Part of a small language model's weights: width 192, untied embeddings.
Each number is 50 + 12 x the weight over its row's rms, rounded and kept within 0 to 99. Layers, rows and columns count from 0. The size before them is the row's rms in percent of the matrix's.

# layer 3 MLP up, 768x192, rms 0.0628, rows 259-313, columns 64-127
098:61 57 64 40 44 62 42 63 38 37 45 58 21 47 52 60 55 35 40 62 64 72 40 59 28 38 47 53 43 76 29 50 45 63 34 35 43 34 48 57 31 44 36 40 64 54 53 56 47 39 64 47 45 50 41 41 39 44 48 57 44 59 69 70
118:56 43 48 43 51 52 42 56 49 41 62 49 75 50 46 31 42 55 68 44 37 47 68 62 30 56 64 54 56 77 39 36 34 42 68 63 36 57 41 49 38 32 32 15 46 52 69 32 53 54 58 47 77 65 43 51 69 63 55 54 38 60 55 59
106:42 37 63 29 32 65 41 36 36 56 90 57 61 30 37 44 46 44 55 54 25 35 39 59 63 47 42 50 43 43 20 55 63 40 54 46 49 34 48 30 33 50 56 53 60 30 57 66 58 36 50 39 50 38 53 50 47 46 52 75 38 48 59 64
089:52 45 58 49 49 71 54 45 48 74 49 47 53 35 67 47 68 47 59 27 62 47 41 41 33 64 67 46 57 71 49 63 37 47 39 43 73 51 34 31 63 48 35 49 57 41 60 50 45 47 48 29 80 53 33 55 38 40 40 34 36 46 55 64
122:58 63 33 44 61 54 60 22 51 52 76 49 45 51 37 41 50 43 49 43 40 56 52 35 60 43 57 63 42 48 40 42 49 50 29 58 55 56 66 39 44 53 32 22 43 30 52 55 58 72 33 60 37 41 51 43 63 48 56 71 53 55 52 74
090:66 62 34 31 57 67 50 37 60 43 46 53 65 62 56 48 39 47 51 29 33 53 52 47 42 69 56 73 53 53 22 57 47 36 48 64 56 54 28 50 31 46 76 74 48 41 60 50 60 50 48 54 53 54 50 60 68 32 44 60 42 49 40 55
081:62 45 54 31 61 40 64 57 59 42 53 57 43 19 41 33 61 30 50 61 63 42 52 31 43 57 56 54 37 54 49 48 42 54 78 65 51 46 58 46 41 51 58 43 37 42 52 43 53 51 32 43 50 45 37 26 81 68 49 41 54 53 47 51
116:43 27 37 39 77 52 51 50 63 54 51 58 50 51 28 45 47 22 58 32 54 37 41 33 57 38 54 54 66 61 50 53 44 43 61 46 29 34 49 35 25 61 40 30 70 48 37 40 45 55 36 54 45 56 61 63 69 62 48 45 54 39 53 53
079:54 36 65 46 60 83 53 50 43 59 58 68 51 36 60 39 67 38 53 55 72 64 49 32 56 45 28 43 47 50 49 54 60 27 57 62 53 49 35 46 57 43 62 49 48 42 41 58 51 64 59 52 49 53 64 34 57 58 46 49 58 59 53 41
115:54 43 53 45 62 70 27 43 55 29 71 56 51 39 43 65 50 41 52 69 61 47 75 54 43 51 65 51 42 31 46 27 51 67 47 36 33 48 62 62 39 25 29 44 63 57 29 61 60 60 59 53 50 67 30 50 51 78 64 34 54 67 63 44
100:43 44 50 34 48 46 54 52 38 55 49 54 52 47 56 50 58 44 79 62 54 31 53 27 51 40 57 42 51 60 48 61 49 55 43 50 25 35 26 49 31 49 47 49 54 39 38 39 46 26 60 52 77 60 50 40 56 56 38 59 37 52 66 55
093:71 28 70 49 46 70 42 48 57 34 49 44 59 49 40 58 61 40 47 43 42 49 48 49 52 57 66 61 33 37 54 41 39 43 77 41 35 53 22 48 56 49 59 36 43 57 49 52 34 51 66 35 76 54 48 40 50 57 54 32 71 72 63 37
101:51 46 34 71 37 62 40 68 47 59 45 74 45 47 45 62 46 54 46 47 58 44 56 50 55 68 39 63 40 26 65 53 47 65 38 45 56 09 43 32 57 57 62 47 44 60 64 53 41 26 55 32 55 46 38 53 45 59 52 29 60 62 40 74
100:62 40 49 53 55 55 58 44 54 44 47 69 62 46 43 31 54 59 64 36 43 65 45 51 53 67 53 48 53 42 68 57 41 44 45 43 55 55 43 46 63 46 60 40 68 45 52 63 45 34 79 51 61 32 64 18 57 39 55 52 61 57 41 50
109:43 38 40 48 52 44 27 44 60 57 74 63 32 69 40 50 38 28 49 61 46 77 57 36 56 31 67 53 68 61 49 61 51 35 54 68 73 48 51 52 40 43 47 44 53 24 70 61 40 33 42 51 54 61 54 58 58 47 62 54 53 48 43 55
086:35 60 55 23 26 64 70 52 44 76 42 61 38 54 45 58 47 51 50 55 33 69 52 57 52 52 35 55 54 51 30 62 26 43 42 53 49 40 36 35 42 64 44 43 53 45 45 49 61 48 37 29 53 45 55 52 55 47 45 57 32 61 49 46
091:66 60 42 70 51 73 34 69 51 27 58 66 53 66 45 41 42 48 26 55 56 61 44 47 46 60 28 72 57 58 41 62 40 43 52 52 59 42 28 47 40 39 77 41 48 42 49 38 35 56 51 42 56 58 48 39 56 40 51 45 63 45 33 50
110:35 53 56 44 39 55 44 36 28 42 54 40 54 49 62 38 55 50 43 54 56 52 46 41 63 27 70 73 50 41 42 76 35 58 54 35 47 55 51 53 58 53 55 53 55 51 56 43 49 36 51 69 67 54 47 41 56 57 50 42 42 62 50 30
101:59 52 45 47 48 46 41 50 48 64 52 23 51 75 55 54 39 53 51 46 43 40 75 58 55 42 55 71 52 82 50 34 46 53 58 31 49 73 74 43 46 54 46 59 54 36 42 29 33 36 35 47 05 46 55 51 34 47 41 43 49 66 49 48
099:64 37 32 35 59 66 70 47 43 27 45 70 50 38 62 38 78 11 49 38 45 49 51 56 51 29 44 62 56 78 63 66 51 47 49 58 19 55 57 23 57 50 46 40 71 55 69 48 59 48 48 48 34 55 39 38 49 47 54 67 27 50 47 51
097:49 64 55 56 47 59 49 87 66 17 54 27 45 57 13 45 69 60 60 40 59 41 52 38 33 49 49 40 45 62 24 43 44 67 46 34 54 73 43 45 48 47 53 45 42 67 43 37 70 60 57 34 44 59 73 45 54 61 63 41 40 60 47 35
103:37 42 56 30 43 43 47 48 55 73 57 36 58 41 44 63 40 62 39 51 58 48 65 32 37 38 64 65 43 52 49 63 33 49 50 45 66 55 51 48 55 64 51 32 51 49 39 43 62 13 48 58 55 57 81 46 42 58 35 43 58 35 68 45
098:55 46 46 66 58 36 47 57 63 53 60 55 32 50 42 66 28 49 58 61 43 54 46 49 52 51 76 40 44 48 31 66 26 38 50 62 56 55 48 44 41 52 41 49 56 55 57 54 59 37 42 47 52 36 59 47 53 42 41 58 27 48 53 67
097:51 39 40 67 50 30 34 31 56 60 56 65 37 43 56 59 56 45 54 41 42 51 44 35 17 21 41 54 48 44 82 69 45 44 50 70 30 60 56 31 67 22 40 43 54 46 65 39 51 66 52 69 38 55 45 36 59 31 67 53 51 57 65 67
099:38 34 37 43 71 42 70 41 48 61 46 62 44 42 45 56 34 41 57 58 63 62 62 53 64 42 56 64 29 36 42 53 51 30 34 31 54 58 47 36 64 48 57 41 71 35 69 76 45 60 43 49 38 38 65 68 19 33 55 57 43 35 45 61
100:64 45 25 62 50 52 67 50 49 60 44 58 30 60 41 49 49 62 37 41 63 51 38 46 41 23 46 79 52 46 76 63 42 55 39 54 17 38 26 34 65 48 61 70 59 37 36 25 58 57 47 77 42 59 53 38 57 54 43 41 41 48 56 63
101:60 53 45 38 50 73 54 54 55 46 64 73 58 31 62 29 43 49 58 40 34 60 47 46 64 51 66 55 65 55 39 42 37 53 48 50 46 46 39 48 65 35 52 41 53 61 54 62 56 33 55 35 58 50 58 52 59 49 51 56 45 57 44 40
091:73 49 56 61 37 87 55 66 57 38 35 47 41 34 61 56 59 44 48 49 26 46 60 44 45 44 48 44 34 63 45 49 31 36 12 34 52 47 48 38 58 39 32 36 50 60 71 66 52 53 54 54 52 53 55 50 53 50 34 21 33 54 62 43
093:62 44 57 31 58 45 38 50 56 45 43 51 37 52 26 25 62 61 46 37 71 69 55 62 61 39 67 46 54 42 50 49 45 42 37 48 38 55 68 32 44 47 50 47 60 52 27 67 32 51 74 38 33 35 78 67 40 42 47 55 58 51 51 53
090:52 58 41 48 68 32 41 71 29 43 41 45 42 68 54 36 53 46 61 43 52 59 56 34 37 51 61 47 53 47 36 53 62 36 32 37 52 53 56 46 49 49 83 46 39 51 38 52 45 76 77 45 65 29 38 59 74 62 72 57 68 73 38 48
092:24 47 58 36 46 67 41 31 34 56 45 30 57 50 55 54 64 58 47 52 61 40 41 22 67 25 56 75 62 42 55 61 37 44 58 47 61 55 55 52 52 40 46 42 41 53 43 47 56 36 60 54 55 52 39 44 20 58 36 58 30 49 51 16
112:53 52 54 55 74 57 59 48 52 29 53 60 42 41 52 48 57 55 54 26 27 42 45 25 44 54 42 55 52 59 30 43 29 45 56 60 57 34 48 48 64 54 43 35 52 48 60 46 28 36 54 53 47 66 64 46 15 54 63 50 58 58 45 68
088:55 60 40 34 66 75 42 34 39 43 54 50 33 41 50 39 74 30 63 57 56 62 48 44 72 52 70 66 54 75 49 59 58 44 35 34 52 40 26 37 32 47 46 37 75 45 65 55 65 43 51 41 57 39 47 66 61 36 35 16 39 54 33 60
093:47 46 46 59 48 56 49 50 38 46 53 41 38 57 46 48 44 59 32 28 42 58 73 62 41 39 59 41 37 34 67 43 50 44 69 62 60 38 49 57 57 37 37 50 37 53 46 50 32 71 39 49 47 65 55 74 63 53 56 61 49 87 67 54
096:52 49 46 28 52 51 46 40 55 50 80 59 59 50 41 56 49 64 41 64 34 36 47 49 30 44 45 66 26 36 49 48 57 60 47 44 44 42 48 52 35 59 25 51 52 47 51 52 70 33 26 54 41 67 69 57 34 67 54 45 60 51 54 30
087:40 39 47 40 47 55 69 74 58 49 59 54 31 64 29 72 28 67 68 38 57 36 62 46 32 42 61 70 60 81 51 72 56 57 42 35 61 50 36 39 47 34 34 44 59 38 35 54 67 26 53 51 48 60 51 55 29 53 30 42 53 47 68 35
102:49 49 42 67 41 57 59 70 51 48 60 33 42 69 28 56 57 67 64 56 56 34 50 83 37 50 42 45 52 54 55 29 29 43 55 43 57 66 33 51 59 51 48 35 57 48 39 29 40 44 38 41 45 52 65 44 17 58 58 37 42 48 37 25
096:67 51 44 34 45 57 44 52 48 57 70 45 30 38 54 51 54 29 63 40 42 65 44 20 51 59 76 64 37 53 66 43 40 53 38 47 40 43 62 42 53 51 56 46 45 33 55 47 58 31 47 47 60 36 40 38 31 53 63 41 35 63 42 76
098:45 49 43 60 41 53 36 47 87 53 42 56 53 48 48 24 36 52 42 55 45 43 64 50 49 38 36 52 32 36 58 62 46 46 36 48 60 25 42 58 49 53 55 53 65 58 35 45 69 35 51 49 54 64 72 35 24 49 60 56 56 59 66 51
106:66 52 41 29 68 62 47 35 60 62 47 60 43 42 44 32 46 44 67 38 70 63 49 47 54 65 53 59 61 60 61 50 14 69 68 56 45 31 55 60 52 42 48 53 45 44 55 44 36 43 51 40 61 48 56 43 53 44 48 51 59 57 56 63
093:47 33 56 39 56 59 56 71 47 73 57 44 60 56 60 70 60 40 34 62 47 65 54 47 44 37 75 39 74 60 40 51 54 56 67 59 47 52 50 61 52 36 61 48 57 55 49 30 33 35 52 30 41 51 46 42 50 61 41 31 44 57 50 45
096:36 49 43 49 58 51 50 61 54 57 33 57 33 57 54 55 49 57 73 52 49 63 51 46 51 47 37 57 44 45 53 55 61 74 51 66 50 42 51 32 55 52 57 49 65 54 45 74 47 43 35 21 54 38 57 43 60 44 35 26 60 71 58 59
078:64 35 58 54 57 52 56 42 52 39 58 42 49 53 53 31 45 58 39 44 50 54 62 56 25 55 29 46 58 59 67 55 60 37 56 49 62 50 48 41 45 59 56 46 63 54 58 61 31 63 68 49 61 65 47 49 60 56 46 58 41 52 68 60
124:50 53 36 43 59 53 42 52 57 52 61 62 70 51 35 45 45 32 63 34 50 49 53 28 46 26 70 60 65 76 50 65 50 32 39 36 48 34 38 37 45 36 59 22 50 34 55 42 49 48 51 44 54 58 64 24 54 47 47 54 54 37 43 48
095:51 44 49 48 53 73 61 52 56 43 43 56 61 31 64 54 78 57 37 61 69 56 51 27 50 37 22 62 71 45 60 48 53 57 45 45 61 61 75 45 45 18 68 41 52 29 35 57 64 50 55 65 66 43 49 31 40 54 50 46 55 48 45 43
106:50 43 59 56 31 37 37 53 50 49 56 57 37 66 35 61 54 46 56 52 66 53 62 45 38 53 64 58 63 43 32 31 45 66 69 44 49 68 39 46 62 27 50 50 69 50 60 54 55 46 40 27 43 65 39 48 51 52 48 63 54 37 45 52
092:47 41 42 64 53 46 52 71 44 53 59 51 59 40 46 28 38 52 60 56 70 33 55 51 48 54 52 54 68 54 61 39 37 48 10 35 48 61 66 49 55 39 40 44 55 46 60 67 50 48 62 47 40 67 60 23 49 42 66 40 56 63 54 70
110:70 44 39 42 55 28 83 54 62 46 45 61 46 42 35 38 52 60 56 52 63 38 43 45 39 30 36 54 52 64 48 55 31 49 53 40 35 49 42 56 59 57 41 55 56 44 44 31 57 59 48 38 36 63 58 53 42 59 46 51 47 56 45 51
090:52 45 52 37 71 56 52 54 50 50 56 50 26 48 58 36 74 31 61 67 57 54 43 56 63 58 34 61 58 65 44 65 49 47 67 42 45 55 51 60 36 37 46 76 58 36 59 54 62 52 65 51 55 31 41 69 69 49 41 57 43 61 53 50
090:48 54 57 30 43 62 49 45 36 53 58 73 45 41 44 56 37 43 52 44 66 65 37 70 35 50 60 60 52 53 49 47 51 55 68 59 56 48 57 65 68 48 56 49 51 48 44 64 46 26 34 67 41 65 38 42 57 59 60 29 64 35 57 39
091:60 63 54 47 41 45 44 65 55 22 56 63 49 59 58 55 50 16 41 42 62 36 66 73 29 44 36 47 46 62 52 51 38 40 66 69 52 34 42 53 61 58 50 42 55 69 34 47 41 44 59 30 68 46 50 54 63 45 67 61 58 49 52 65
108:57 35 57 41 63 59 45 51 37 67 49 59 54 49 57 44 64 56 27 55 62 65 52 53 32 47 48 68 47 44 68 56 45 67 45 46 59 28 33 55 60 61 90 44 61 43 61 52 50 37 66 61 51 51 58 44 24 32 33 37 51 54 48 66
100:38 63 61 34 53 59 36 41 40 34 47 59 55 50 64 29 46 49 68 55 45 26 51 37 46 57 61 53 51 69 52 69 45 54 34 44 57 50 33 47 31 36 36 66 50 49 34 55 62 38 55 37 53 50 57 58 51 53 42 44 46 52 59 57
099:55 58 38 50 51 56 52 47 52 36 45 56 38 34 36 49 37 28 40 40 50 44 55 52 42 26 62 63 60 67 48 68 45 70 42 37 22 31 49 42 62 41 24 45 38 50 58 39 35 55 76 57 51 65 70 68 47 49 57 59 49 45 38 42
091:42 56 48 60 47 40 35 40 59 51 68 40 61 34 62 33 50 46 42 41 56 43 49 57 46 52 64 65 65 39 60 56 51 61 44 52 53 58 38 43 64 63 54 42 53 61 40 61 47 36 63 45 61 50 70 39 42 60 43 20 40 51 49 55
# layer 3 MLP down (transposed), 768x192, rms 0.0446, rows 259-312, columns 64-127
108:38 41 38 51 52 44 63 38 59 74 62 43 85 59 43 45 43 66 55 40 35 33 62 37 73 60 66 39 59 13 74 52 47 43 59 50 49 57 48 34 59 65 52 55 37 39 37 42 52 60 39 37 47 57 55 66 67 45 51 45 57 49 32 25
086:40 53 50 50 51 56 49 52 44 55 37 63 22 54 42 64 61 40 40 55 53 49 46 40 56 46 39 54 46 24 57 61 69 44 43 28 57 36 50 47 53 51 66 65 67 36 31 52 49 57 37 45 35 42 55 54 42 43 52 55 69 35 42 58
112:52 64 34 71 76 43 60 64 66 50 10 52 39 61 58 59 55 46 44 41 65 66 61 42 34 56 58 46 60 41 75 47 27 72 52 49 55 70 44 74 54 49 49 38 51 57 48 46 43 48 55 59 48 56 53 55 58 61 47 34 62 48 51 36
081:47 57 47 40 44 34 45 49 50 29 45 66 35 59 33 52 46 50 41 71 36 47 55 62 66 38 39 58 46 27 44 31 56 47 52 55 29 47 64 67 33 61 54 54 54 60 46 63 58 60 67 65 21 42 71 46 62 63 54 56 62 60 37 40
118:59 25 61 57 54 61 52 69 49 54 39 58 50 50 58 56 66 41 50 54 65 46 49 57 33 41 34 40 63 46 51 44 48 52 72 49 46 50 24 51 52 56 59 77 51 76 49 52 60 35 71 30 36 56 41 47 45 50 35 45 49 44 49 33
092:39 37 66 69 45 40 57 58 44 64 61 50 36 37 53 57 66 51 47 71 72 55 43 51 57 21 47 32 47 47 74 46 57 61 47 42 39 39 72 48 59 60 24 28 60 66 35 50 35 49 47 46 47 42 58 40 29 64 59 45 57 56 67 35
077:50 53 41 70 42 66 41 55 46 50 49 41 51 82 53 70 33 70 49 45 40 60 46 70 51 43 45 49 56 49 58 50 59 44 32 28 37 49 49 57 58 47 38 65 59 63 55 57 43 37 80 53 55 55 52 71 20 47 47 57 49 55 52 48
111:60 64 39 65 34 46 40 58 44 41 47 37 50 47 65 62 55 66 44 44 46 65 49 52 18 35 40 68 45 53 43 66 45 42 34 56 64 58 59 60 52 56 66 55 44 54 65 63 33 30 68 40 39 51 41 63 40 44 49 66 38 30 61 26
076:53 63 29 56 41 18 45 54 59 40 37 39 47 66 31 63 42 64 43 56 35 43 56 63 40 54 61 54 53 50 48 52 32 73 46 45 48 44 61 46 47 59 42 47 54 54 58 43 49 38 46 44 40 52 34 75 51 50 47 51 47 53 44 62
115:62 61 46 61 51 46 72 62 46 67 13 57 52 49 50 40 57 58 43 32 48 40 25 26 53 40 43 49 63 72 51 67 39 51 47 45 49 60 35 38 62 63 68 54 36 48 63 42 40 37 47 57 51 44 66 43 50 19 29 68 44 25 51 58
093:57 49 40 65 43 53 37 47 62 52 58 40 49 58 43 49 52 56 18 41 48 60 47 65 44 60 44 68 39 33 58 41 42 58 58 51 64 67 75 50 70 45 59 50 53 59 62 55 59 73 48 56 27 45 46 64 40 54 56 42 60 47 27 46
095:22 62 41 55 62 37 47 61 53 67 55 51 39 48 63 33 48 67 54 55 61 58 50 51 45 44 38 30 70 79 40 51 45 48 22 59 60 48 74 54 51 40 41 67 67 42 57 52 61 46 38 57 25 39 51 57 53 49 45 66 21 33 42 58
108:55 46 68 18 66 44 44 41 54 42 53 25 56 58 63 39 46 46 56 53 43 50 52 51 38 36 56 33 56 80 38 47 49 41 56 47 49 91 54 62 43 40 33 53 54 46 44 46 59 68 38 69 50 55 62 48 64 43 44 55 37 36 52 28
105:46 48 38 54 48 44 46 57 38 70 55 41 35 57 51 60 55 31 37 59 51 44 54 48 43 34 56 58 38 64 44 44 52 59 56 52 51 41 54 55 37 56 47 69 36 46 50 35 45 56 34 51 46 55 42 82 38 61 50 41 39 43 55 57
081:38 50 44 54 78 55 47 49 54 51 45 51 52 50 58 56 37 50 36 47 56 43 40 56 56 31 30 37 43 51 61 44 46 63 47 39 37 56 51 62 35 64 41 61 52 68 51 45 58 38 83 49 57 33 29 39 22 56 42 40 46 64 60 41
084:57 33 43 75 69 39 25 54 61 26 66 45 66 49 48 48 53 43 45 46 69 38 53 43 47 49 64 50 43 40 70 46 71 51 62 51 52 61 58 56 54 28 47 48 52 46 49 44 40 44 64 71 51 55 51 42 46 53 48 43 63 41 61 55
093:34 40 54 25 55 31 58 29 43 72 47 40 48 33 49 56 62 54 80 50 44 45 51 52 56 50 66 37 41 46 55 39 60 61 43 46 35 51 69 56 61 69 24 57 67 50 53 61 62 38 53 61 55 44 48 51 43 55 54 55 33 56 62 55
104:55 54 36 55 70 50 59 63 70 44 40 49 37 62 44 52 46 49 69 44 47 55 53 49 48 55 17 22 43 55 51 37 64 50 46 60 46 43 35 47 49 45 42 28 54 40 51 60 43 69 52 32 40 55 48 64 44 51 49 41 57 42 67 61
109:42 43 68 52 47 57 55 46 65 47 53 79 50 30 43 54 58 48 60 49 57 49 40 38 49 57 54 30 48 16 53 83 52 53 47 64 49 20 27 48 61 37 57 43 49 59 52 63 66 59 66 44 89 54 52 46 65 58 58 55 52 37 59 49
099:41 54 58 50 54 36 22 49 55 64 61 34 45 62 33 72 21 77 54 60 69 53 40 54 61 60 45 32 45 33 42 32 48 58 52 44 68 39 34 73 50 57 52 64 25 54 36 46 41 40 64 46 67 53 66 60 50 50 45 50 73 44 51 40
094:52 41 39 41 62 41 50 10 41 76 46 72 47 43 76 56 36 38 44 52 42 56 51 56 56 51 49 70 48 32 64 45 55 28 41 63 38 32 51 59 52 49 44 42 63 40 55 64 37 44 39 61 60 35 34 61 44 45 34 61 60 47 54 70
101:52 58 47 62 57 64 58 49 51 26 34 71 48 54 55 40 65 43 66 57 57 42 49 68 65 53 29 42 53 49 65 45 54 51 41 54 44 41 46 56 46 43 44 58 48 46 53 54 29 83 53 49 47 39 24 55 51 48 63 43 45 63 39 48
096:41 52 54 30 50 67 56 43 45 43 34 47 67 50 58 33 67 51 49 39 65 49 62 60 44 39 29 60 60 51 54 34 69 56 60 42 57 41 44 53 59 33 65 46 53 47 45 50 44 51 60 48 44 68 49 46 51 65 60 49 78 49 52 30
092:50 65 50 26 46 77 60 59 36 39 45 38 70 60 53 48 52 60 52 49 59 48 60 70 80 65 55 52 60 58 28 41 60 50 40 18 68 38 41 60 36 75 59 59 47 60 39 48 55 24 45 27 57 37 50 54 38 66 35 48 49 45 28 26
087:73 65 54 55 43 64 43 64 47 44 62 50 48 65 47 51 64 46 60 39 36 51 32 31 37 59 46 34 59 61 55 42 43 52 60 63 43 45 57 49 31 55 39 51 20 68 36 22 54 31 61 55 44 60 38 16 81 59 44 46 46 62 60 41
121:34 45 73 33 50 53 36 53 49 47 58 53 65 41 56 47 51 32 65 49 38 49 63 54 58 63 49 34 51 57 32 46 56 54 62 36 66 59 76 69 33 50 41 27 41 55 74 69 42 31 45 31 61 55 48 50 41 48 55 53 54 44 41 35
100:47 54 55 53 47 31 46 46 32 50 39 34 33 62 41 71 59 59 57 56 56 49 48 51 47 47 31 47 40 53 51 58 56 50 29 41 52 53 41 38 43 55 43 55 49 43 38 37 46 55 46 74 40 51 46 46 51 44 56 50 56 39 56 63
093:23 43 46 27 72 12 47 31 38 55 74 62 60 68 44 47 37 57 64 56 73 57 37 51 51 48 48 58 71 45 63 40 58 58 84 64 51 49 51 58 40 50 56 53 50 38 42 31 53 43 52 50 49 50 54 48 51 51 59 67 65 51 41 51
093:33 53 39 71 44 52 48 53 45 45 63 46 66 44 68 70 34 40 58 61 31 44 53 38 40 57 40 55 48 58 43 52 48 56 58 50 70 46 33 71 56 50 53 45 48 41 71 34 62 48 28 56 64 61 27 37 53 59 62 47 45 51 43 46
085:47 58 48 47 47 73 60 45 74 55 57 54 55 30 45 62 33 52 39 58 49 45 44 58 52 52 31 58 55 47 61 44 39 56 67 65 58 53 50 52 53 50 24 65 62 56 72 60 52 29 44 68 39 56 63 41 16 41 38 37 31 24 75 68
096:81 50 47 66 57 33 59 74 69 45 58 73 40 57 40 47 44 52 51 56 47 61 56 74 36 68 43 25 37 58 46 39 65 47 42 58 30 48 39 49 38 60 53 49 59 48 63 55 39 65 40 46 43 52 66 60 85 38 59 45 73 42 61 78
089:47 37 57 28 48 49 52 39 35 60 47 48 52 51 44 56 43 56 52 68 67 51 60 61 47 42 62 54 54 50 72 56 67 57 52 33 21 72 50 37 26 51 58 45 45 55 66 34 77 64 53 33 53 42 64 47 75 55 48 49 47 29 42 30
082:41 39 47 69 39 17 43 53 58 52 42 57 62 57 53 53 31 62 33 47 49 47 48 52 07 48 34 36 41 29 50 35 29 65 61 67 49 61 74 58 71 45 50 62 28 40 36 47 42 48 61 61 41 65 55 37 43 67 58 76 65 47 66 36
096:66 48 55 39 60 36 64 53 58 53 45 50 64 46 44 53 50 44 74 60 65 46 40 37 56 55 38 54 58 68 40 53 50 66 30 29 44 69 49 31 37 51 44 54 67 56 53 45 53 25 57 54 53 37 50 19 39 49 48 47 45 23 37 40
114:50 49 60 76 51 50 59 58 45 49 21 48 33 48 53 41 46 39 71 39 68 63 55 48 75 48 59 45 67 64 55 51 37 43 46 49 51 59 49 50 59 25 72 49 49 50 43 43 37 66 70 49 51 29 33 35 69 31 44 54 33 44 59 75
094:64 55 55 56 57 40 38 30 44 50 37 55 73 33 62 32 73 42 38 50 43 69 45 44 70 58 43 28 43 10 48 40 42 44 55 63 36 54 53 52 48 68 64 56 39 56 60 48 32 68 45 57 53 42 57 42 68 52 61 49 44 56 30 66
114:51 54 54 24 68 41 50 30 50 47 51 66 57 44 85 49 44 34 35 30 45 65 55 24 59 43 58 51 39 52 37 63 60 56 47 54 42 28 59 50 43 39 48 55 47 47 63 73 56 45 62 56 56 51 33 54 79 44 44 58 56 56 67 85
090:28 51 55 58 61 50 57 49 46 40 30 53 76 62 49 39 37 63 33 58 60 53 57 78 52 46 23 51 62 48 25 65 52 49 60 53 61 54 39 53 46 48 49 54 48 50 45 58 41 60 59 46 41 58 54 56 63 53 37 54 64 27 59 26
101:54 58 51 34 57 63 52 50 17 42 72 41 52 47 52 77 57 49 73 57 55 62 41 48 42 55 56 55 73 70 47 41 51 54 53 54 43 78 54 33 51 39 49 35 41 37 60 55 46 64 51 50 51 49 38 55 71 53 40 43 37 46 35 44
083:55 53 53 64 54 38 42 54 30 60 64 49 53 55 50 56 44 66 52 45 46 41 59 51 40 56 42 43 30 45 41 44 76 32 26 45 57 57 67 29 46 34 36 46 70 49 23 31 40 35 58 49 47 56 66 58 58 55 71 52 45 41 37 49
094:47 59 46 54 48 37 43 32 58 17 37 53 38 44 36 37 36 55 59 42 54 41 53 44 63 66 33 59 26 35 56 56 59 43 39 40 55 48 47 41 51 69 34 55 47 45 63 69 68 65 51 77 62 63 53 58 43 40 49 67 50 47 48 63
097:72 54 55 42 47 51 53 46 45 40 69 46 74 42 50 52 42 43 30 52 55 49 43 52 52 62 56 41 50 66 56 46 28 32 52 38 49 61 34 73 53 48 41 54 32 50 59 33 53 59 73 89 50 67 39 52 49 55 58 63 38 44 50 41
076:38 54 35 48 31 43 51 55 46 67 44 52 50 55 49 61 64 45 61 54 53 53 46 38 80 43 77 61 47 46 28 55 33 59 46 55 37 55 55 54 56 34 50 57 40 42 47 30 60 38 35 42 37 26 60 58 41 48 56 44 62 52 35 34
095:39 45 29 51 61 46 48 53 52 60 56 51 65 52 53 47 61 51 53 47 50 71 42 48 36 33 74 47 54 68 48 78 50 39 65 40 54 52 38 39 61 61 74 59 21 21 57 53 52 48 28 48 34 38 60 20 52 31 33 56 46 39 46 48
097:42 54 54 49 51 30 41 45 42 55 58 41 31 71 40 42 27 34 58 45 34 52 48 69 53 61 80 50 36 62 42 49 40 51 60 59 34 41 26 56 52 72 34 50 49 62 58 50 24 49 51 30 40 65 47 70 63 43 51 36 50 49 51 40
124:51 53 38 50 69 60 60 50 63 50 49 49 64 39 57 38 42 53 48 47 41 45 34 58 55 49 36 49 38 53 72 63 50 34 38 60 48 19 61 56 29 70 53 52 37 55 44 47 39 50 70 82 46 30 72 47 44 55 61 28 47 55 52 53
104:57 58 54 40 43 52 50 32 62 43 44 40 21 53 57 73 58 50 43 42 31 61 53 54 38 44 52 41 34 49 49 70 59 54 80 70 54 23 41 51 52 61 54 52 50 53 36 39 51 48 36 52 59 45 37 66 47 59 29 62 45 37 41 28
110:38 52 58 61 50 66 18 55 37 52 55 46 44 58 62 52 42 38 53 37 46 57 69 64 61 60 60 57 45 35 59 55 70 57 43 52 67 46 58 42 39 39 69 32 54 58 50 69 34 50 62 60 59 41 49 51 63 50 53 49 67 48 40 39
090:50 55 38 54 35 48 39 50 44 55 45 51 65 54 48 67 34 69 24 45 50 45 61 46 34 38 64 34 44 36 58 35 49 53 32 62 60 47 42 44 60 55 54 27 39 52 42 38 43 54 41 58 47 59 49 27 27 49 51 45 49 52 48 43
080:53 53 45 48 64 38 59 51 65 47 47 32 54 56 53 47 61 43 48 52 47 47 62 20 69 49 44 40 44 43 53 55 39 50 45 37 36 40 35 39 36 52 37 61 52 48 48 44 50 79 66 32 60 36 59 48 41 41 42 68 35 60 43 58
095:39 43 41 57 55 55 49 40 39 76 39 33 45 43 40 48 55 82 75 55 39 54 33 24 64 62 59 53 50 42 53 63 57 55 33 31 46 74 56 47 44 32 48 52 50 39 62 56 55 53 55 67 47 52 43 49 35 59 32 50 49 54 54 30
108:57 51 36 61 48 39 52 40 59 36 53 40 47 53 33 55 48 34 75 47 39 42 42 48 67 60 52 32 46 50 38 50 48 40 48 53 47 75 67 36 43 36 19 61 41 47 40 51 42 56 47 42 54 53 34 49 73 58 64 66 43 50 49 39
101:58 40 36 63 57 39 52 63 60 64 56 51 42 56 31 57 70 38 27 46 51 54 43 70 53 48 33 46 46 29 41 35 54 46 67 54 39 50 58 56 60 60 63 32 54 51 51 44 34 57 58 70 48 46 46 46 55 41 68 57 48 51 45 37
110:45 44 56 47 59 37 44 49 46 63 54 43 56 63 77 53 67 69 54 54 58 51 56 45 55 61 45 37 50 23 55 31 63 31 52 68 77 94 46 60 40 56 69 61 78 54 49 56 62 43 33 62 50 37 34 34 50 41 44 44 55 48 55 67